Weights of a small GPT-style language model, trained from scratch on English Wikipedia.
Architecture: no biases in attention or MLP, capped logits.
Each number is 500 + 25 x the weight over its row's rms, rounded and kept within 0 to 999. Layers, rows and columns count from 0. Numbers have three digits each. The size before them is the row's rms in percent of the matrix's.

# o: layer 6 attention output (transposed), 64x64, rms 0.269, rows 20-34, columns 0-63
# v: layer 6 attention value, 64x64, rms 0.252, rows 21-34, columns 0-63
# q: layer 6 attention query, 64x64, rms 0.215, rows 32-63, columns 0-63
# k: layer 6 attention key, 64x64, rms 0.221, rows 32-63, columns 0-63
o20 085:567491497545420468545513560424461456530479494504499504515492523500503484524477511513489497474507493499520484477492483511501483524476514506508513506491505487500498478495468504510510512512495513
v21 098:497489512523468465510520509492475525499519440528474521470490481535482530497515485503560525502474481495522489510500453525517540486509513498531504510479451533507521437494458492528524500509533496
o21 086:484509473514474476509553550454425501537515505511489515498467484507504510508528543505472499469508490445554508489450508503493484533482510493523517538524479498502494478507503478514515518484509501
v22 091:515492535491506517505535494536512549486540528455525452503502466476478496501519478465473500468494527475505456484463478501485519487508478468480483493532479495504523526516474546505518515540553487
o22 080:451495503436568506493532486543512527435502516497514489496537460483505533443533493476486504490491520510477496530479512509464512495519507519516495524506523476512522489509533494491482485485514489
v23 088:485509446495482486508492523482468484520555452553471539489486530540508529495490496541523558520499477525488528506507480483526505499504521523511496503480516502498476456510557469513489514476495517
o23 079:545505498533410467517480515444462469568483481511485506515472534516501484539466513526512495499518476483536495479505491495525476524484512512500504501485476511485503490492480511527507518515506523
v24 086:477486486487483483515502523464478485510538455536473532473479488578488520481509486510556523527494479510512522508495521509544500517508481520500475494466474556493505456495514486521506493474540485
o24 077:536494472537430477519497549431441478551494490505500501511494523513506488533488517529495490466509487454545506478491478491512487509476530506507524507502497496495485468501495513533499526498484523
v25 092:519519514529528556518518494513560507495468505473534452523510474438498489506510493466464469495474492488517461502486530481459488492510497486498518483520509468500479530507490462484502522539456498
o25 083:441509505447583519463504440567549528442505503508504490497517477487502522485516477497501514522483515515474494523504523504487521476522493498494497494518506496510518497516518487478502484493493492
v26 078:509504472514490500478497522489463539486476517472500485548501484521472529506497503472483503493470475502492550479484496486464557475499546481529469523515480510536487483431486506474533469538485513
o26 070:476523523459469478492474487493484514530551521502483494483463485464525506479470533439512495512503545486504482517473530485519524499508495476471481496567500552526498535514503516518515528485521493
v27 077:510506492516522555493499539491543470478470512455528470524516498507511507519467493503536514531498503546477518494526528518465520489505518475509464488474552492521449514503491495478462506530448493
o27 071:473480524462546524459455451511534529502540510532512495481488488511481470498480504470503467512510517477481499514518526516527538459504489469469508466509514507477494559519490538528499510492536506
v28 079:481517544534506512502509494531528469519485513503501499490491499508469479486504482526546466516486493496495471491528492537515549509466506495502422473477478531471509512500456525532568479484507502
o28 067:512470467497517540493506512526517507487543496488477498504524437565518475539538505531490497454490471504477498496479497490484519496524497489507525481479465474524552530519494457522505521482490462
v29 091:504508515507493466511503512492529494481469564505529459526509528491525468488468489482463462508502496495477474513505513518482504508490533481508436484533556462500492554457484509485477498477524525
o29 077:505513495467561532452487482529504499557506502480475531499532488479489505507508500458511521508508543518461485537507503554481515501503476474457520444481515512523516519512496488460502478506524480
v30 108:525515557537516537507509491504556516493463503461513454500491455451487496517495495473503461500482502505501452491498511494462504489516481473485508479518490492506519539517453475472529510543465494
o30 092:438500496457589532468523454557540531441518511500512496502523456504510516477528488483496500497483512502476498526502518513484511480523493490500503503504512481510517500527513485493494488478498475
v31 103:490493454472472456485483515484443492519533459536488543494493534545504512486497497532528554514492497494501544506511495509536496500488513523512497524479498528487482447513533516540477483475524493
o31 090:543500500544412473529485541446461466560492483507485509499463537507492482530475520523493499488518477486534499466497479489519482528477509508513510506489483519491487491479493510511509516507498526
q32 106:519451452493563534493541489534491514487488488496532530503460516508503472491498534482462479462484492513498505519490512501454521512492506517504515524515512498511473512521487506500506435540450530
k32 070:514497499477566523463493508552522462460505515511539494455485494494490492484486496486480510520489488561512531522521496506468509478481490521478545497527510508491535509531462527506494446505485531
q33 194:449557552517465471543492516517508486527502519479484477529546482505483496494522469499536509507456532503500494513503501472528514460477492458515479492479485509519529494472483508482467529464523477
k33 159:431539508509468461527485511545523497548504527479487483513536485486504477493508455475507501504472553518489495518503485478515517444468479487502492477482518512546509499459489510498480505494518461
q34 109:548456499482529535447525476472533523459489500524521491468478528482508519497475520520489492521540462486496501483527494520466460539526517547482504522523511494470503498528514482542513498505495534
k34 059:570476502517518521475515471498557498452471494517527481448460511474479495495486506505470472493538462483537504465497518519481486516502486525519525515502466498458526497501488513501508461500495538
q35 150:449547509521497468540496507540493481533513508483493505526532478506481477493527494473506507487455549529496484532464522493509532443465483452517491482483513511552501506488489503469484498490487472
k35 158:453553502500459465538474517544482494557512498475468497530530490495483483503520468479513505479469557520499497520475492475509529448478485475504481481486497504550493499486495506479495501504505457
q36 092:546461470473522528455504473469531536481471502517514496482458507492533512509465497504501481505532450462502523464516507508477497546534520532501497539511492487458509508497511491523530494493494551
k36 139:536455505489550523459530470468534515439489502518533501461468511495514527480488523513485492515524439468499499475508494521477473542534503527477509517517495489450506501523507490511503494498498534
q37 179:551456495485521530457517468473544539455480492514525494470469523496515525492479508518499504510538454477501515480534496517479473545537516542485505529524502483457513497518513489523511495505500528
k37 113:553460506506509511464523471446531508462484508515522491487453516504526493511465511531468492508526434479513516477509486516495457551514513532492506501513477498461501497520499486513516497500503554
q38 104:497501514514520492468551503488486484475503482526492516507477534520531519459480481462490519505525491432472475499538464486490504549506449526516455516471539497477492501466516507542526506501495517
k38 172:501476501486583517442523489501527527435487508511538503460482501476501529471489526494504508521523457469476503493518524503469484529532509535472497524524507490462508518522508491512498480502497526
q39 197:557476500498448506485511492433508514479469485517494498513456529518523504524465492525485495505543457486542510473521472504512464565525512533499496512503490496470489477508504473530517517498510519
k39 070:581500498527450469489503512459517498479466488513481505466461519496520488500472485514495498517537454450541524460503492514501481526503512522509511527512469496478490501485493489502523527488514554
q40 094:504554534515442510500505457488508493496487514506487513524504528510457497476521519509500519462528502485476527469482455448463477519474508514494473477484544479479484527545501471519542497529494500
k40 087:513545523505478470506531484497483497528474514520469521502473479521536497512510479502498488462538482510458585496465511482490439507472479501502501462484471505499474513501527507517510527538488531
q41 087:516513494448476466454482460493490473517530468512463499510507536533512512525533472565498485469544489529512515503518475499490489491498518517487500529466534479497457529498541483523519512534494502
k41 093:498513481469524501479482464488507512517483542515473469515547494511504470514530508551475484480502486542533562502486527482474467490479543536458533524488500492519448483488512482508522480478488495
q42 087:496506462486499512495497525493448532515503498441498463527501520524471511499529473474504504479506499484531524509478458512479486520493533528490546539515531460497441471475522480535495501458493522
k42 083:494487489503494488499511501504489478503476496472524519486475504508527520500522455479485528526503463536472501494436501508546469511501547473458445507486544464524489526495544472525491511552498508
q43 099:513496504497501479523518498497491517522512438519455497499503526510435499508485488549519463465505501478451497470508497473552527537496532539480505522469450510498473504497480520494529470483513491
k43 088:525480496505456447517541510489472510519501456495464513520467474491474481511529525503496516487498507482528512476477528511539560515432464509506523518475511520534487491511472532519512486516530494
q44 100:524499513486462491515470529469479525524529505496463516478489491520500507530501491512444481508492451525508512499480496532530494499536514454517547500482455500500435501509507492486512551558508505
k44 093:536511469516448476532486492492485505504565476469486484501470528515495483552518541560521504508473459516525502493469511491527533514515483490498502487471500510490509451487479470497515527458511510
q45 095:512516507510481506524517477503503458522506528443527531472492461533479552492516483465516474504459492476493472464464508557521477506475500490452510473462518533482505510521483522512513501497468524
k45 084:494510497514516491531528529495453471530520472443530484513523492531503509523475482489528465463484472470469525517485515503496545512502491528476537485513490441480514486473489539502541456498487513
q46 083:513494521500530531523507468451523528483466501478525520534526492483477523491486520450487512505495511515526454487498532509504497496475514444475492464527491523534510524546460495496515551513470469
k46 084:524514502532509517520520498465488542489522494487529510451499467505505506475547485494518466486484497469554502540552466495500478472503553500474496459499499524506513535460503476505502538469531487
q47 079:496487497575519498504545568545473495507525491488453491488477532520487480486487495471501509549482490468472527490468493450496497461503477548518502526494490501487483514477486500494492529519502500
k47 092:507505519511494483516525538526452480496504464478511508505482515495488538488516532467507540545482466452474498469464524460519528500481447466550466513496480491464533481517494512521492512510521507
q48 098:505493501508481492525533522486499439507492444527507506475490540498492504474486461510543500501530503466497493508502510478532515514488559505552499505495490524515506460498500527523473449462557494
k48 091:505474502503479488531532502469465473505487478533477515532536501516472468504457478503543489539517518450543542513472503495538444496516492527514475506495503497545506497520482541504460474514510502
q49 076:497505468489486465466495542534507499504521493518512470517502451519528539511510470560464492541497479524510511501517448469502517493504489470535498550527508486487466484521515482530451473506503515
k49 080:502506474492516524494509515513478488508507529457465535488453560523484488497500535509497555536489453526444521493478502507513513460479481502568485502500505493509478470507531489459500507517486503
q50 084:538479457462477474495454498515502463518509511505515478496525538534530494514523501532515525500531464553545527505462483513491486532488524528498477498490513507521481444466523455498493524503494515
k50 091:519506464465512525524451507494527486511496504536515466493517496511541531530551494512422487489517482543515527492462490500485498488505536518474462495464506479517488503523518500506490456513533526
q51 088:491482431493528480469497525524487491495518473520528487502504492497519537505491454518452506544483502503524492559466505558468527493513521496525459496524536503480529519495506469518474523488502484
k51 087:481500492468568522485477503501507490482479546490491532492485517505521502507517497504490523528463504541540487520468457506493476445526505516506498532528485514476539473521530455485461514464466502
q52 087:500505472508502515501501495481484496517508496488509530502527514498465543501503465495491517475485517490509494514477460537483494511450557506452546474485505522451574529499518508508537549512475485
k52 081:489507476521533477513521483490496523497518505513515536549472487491531505549508453518529463450489512524522540511459489471511502501485484536457528493499507454479562502461507493503499484476515510
q53 079:481478503499479519531500474504527494498522516490495504515503506499538461516472481465507536477476476517477531457529538561492451506476482478506531469482511523512583474506499485495504521508528522
k53 086:464490528498457500509495520465510483495508524524522450512502496502499488507462492462530505537512491498541542489515505466495529511538565474435518491470495473505508527480474525490508467471525487
q54 088:490511506502526522488485509513529494489491595459529474506494491490541541477485515433473516501468465522518491495486510522473488488507464480525472455517498538513481520482506470496499512507483505
k54 075:497509503490527515524492506517532504467528502484531474460509504530514503486513464465491522535447477546460479524489462472472537481549482492470467499508535532463495508517512451486503494521483500
q55 084:521502495444508510499486514492449505518510507533447505506519526482504571475492487480496491480503488543517459536480528514486472490504553505508543501470485465482485482468516482508530488520540510
k55 084:521476453509495468514495436512498486490578518490525488509530497504537461525519547502462493505489501512539509532459540494510494466489488530441488515496509491497508527500494500495496491481469502
q56 081:538485474519470453502500499487508504512481480481476501505491502509480504533520462544545510499551527505474469480507471451549477499487511518487535528503478497513468548494457544466510483515475490
k56 084:522499464492502509504521491493477537512486504489484530548524529452441513513478485510493523469494484504493482490493497449489524562457485525539503499508524471541476486491454507481544488511522482
q57 082:483432477474522500492502507541495445486497490487491540553515504497524488485528515510503539542548502485553482509533533489565511469503478496512507498484508500506481510467486503519478472506492504
k57 086:488487474457510538480522499495448507493505516534526488516541484515506512444511548490503514521487501475501507527546497495488504484534533490516503497483522508514452519431504477483488473451535511
q58 091:508516500476517513515514459509511526488494532497540496499517480474501543413506493456527478504493508486489461509519512473493483486478499503522499481484537504484495516513484467499558428462509495
k58 093:507483523482533486499507467524504520501530510449523480494514482497500494488492525478482519496508508498461510502524485500463536460470517521464442473545507555509543544501499484500510485542444509
q59 082:506530513499510488493459503501508513528531500506549472503473475492503538512462482490469485467484498478533463504504496554484489555476529506468484473518519527453569490470534522500500508502512520
k59 081:509504507508514473547494512472490483500503521500464543502431509511521470544476509464514470497478509536499519519482542512528488481489509470477539514451540488467520499514542493480464508525480523
q60 085:508508510535473471545463518508508502508518509468508481520493477514477469532462466550505469505511500501469501491490458524528506549498522550490505497549461498468528526487515457497526472465510512
k60 088:506498500522473470531502529462473492529493498498492520501465507489423474529476496467486545448496492521502497458467495500521520528466452490542495503504515481499502479512503480481523497524554522
q61 098:480470468447528500493510492470468497508519541449503513509506459529453494531545493553504460511471493503488526517517477512536530508485485505473531496501485506494537517510537482517533524483505464
k61 087:495487500501495486495513458512499501499502541500502478498494490524474520508507475568531479463488510484480472493505420531496553499476516507500525519500504496499491480436513495498504547443535498
q62 088:501507519534436467509474503470497504488496526456482476507472554486521454512497500478496509513537489487527520486509478494487471530536480476550463482554504507522487500494526466498494533537520509
k62 088:507519518511453494522474528482512502500444539534481494462502527491487488512478473500512495523505493493509497479479501486481437551539550462496473489475472520506481474503550455524493525513507508
q63 105:516505496508478533502511494504510492502485433509517536501509480492501482541511509481505493513478488463530512486489528504514466468478477490486466478446536510494463527540420544530509486531510503
k63 094:513520538477475533503485536493436494499482482450504516503467501510527503455479528490512505496501483504569512524560481479493514483504516491482535486478496534492491505446471525522519505481472514
v32 105:503465481425495506495468523502471464510512509553496507499501558476519511484503478536515510537549495491516512507490492488502482517476496535505441536469537541506524487509501501526484504482527520
o32 116:485534508537513499508521478463513516505459506439485523486512476550518489525475528482502494462458502510484485494514510520521507500526523469494550441529477462488490522508492503479536481534487463
v33 112:497523504510484498498500470506510514493502559475486496514477466455454455507514509491476479463515501525468506508481513536463507505482494501477498487509448495496515525474559502471535440492448491
o33 109:505463466483538493499479548470504529497486462511504492454507522516528512479479491483503503555497512481536495485505494472547490494560490494516476511495541517494479469525459485493460553501523512
v34 096:519467474507507507479487543493473482505513518505456507518525470500562524505521505478488551568519500462528469501504537484515470490555483519531515492478509487502478513460527521535498506512506510
o34 109:512547553484482516502515482485526510503481487504530512483473540483468474509463512529503468443498491562486530517511496508493507530453514501471500497508498507489527473562463491460496488484507473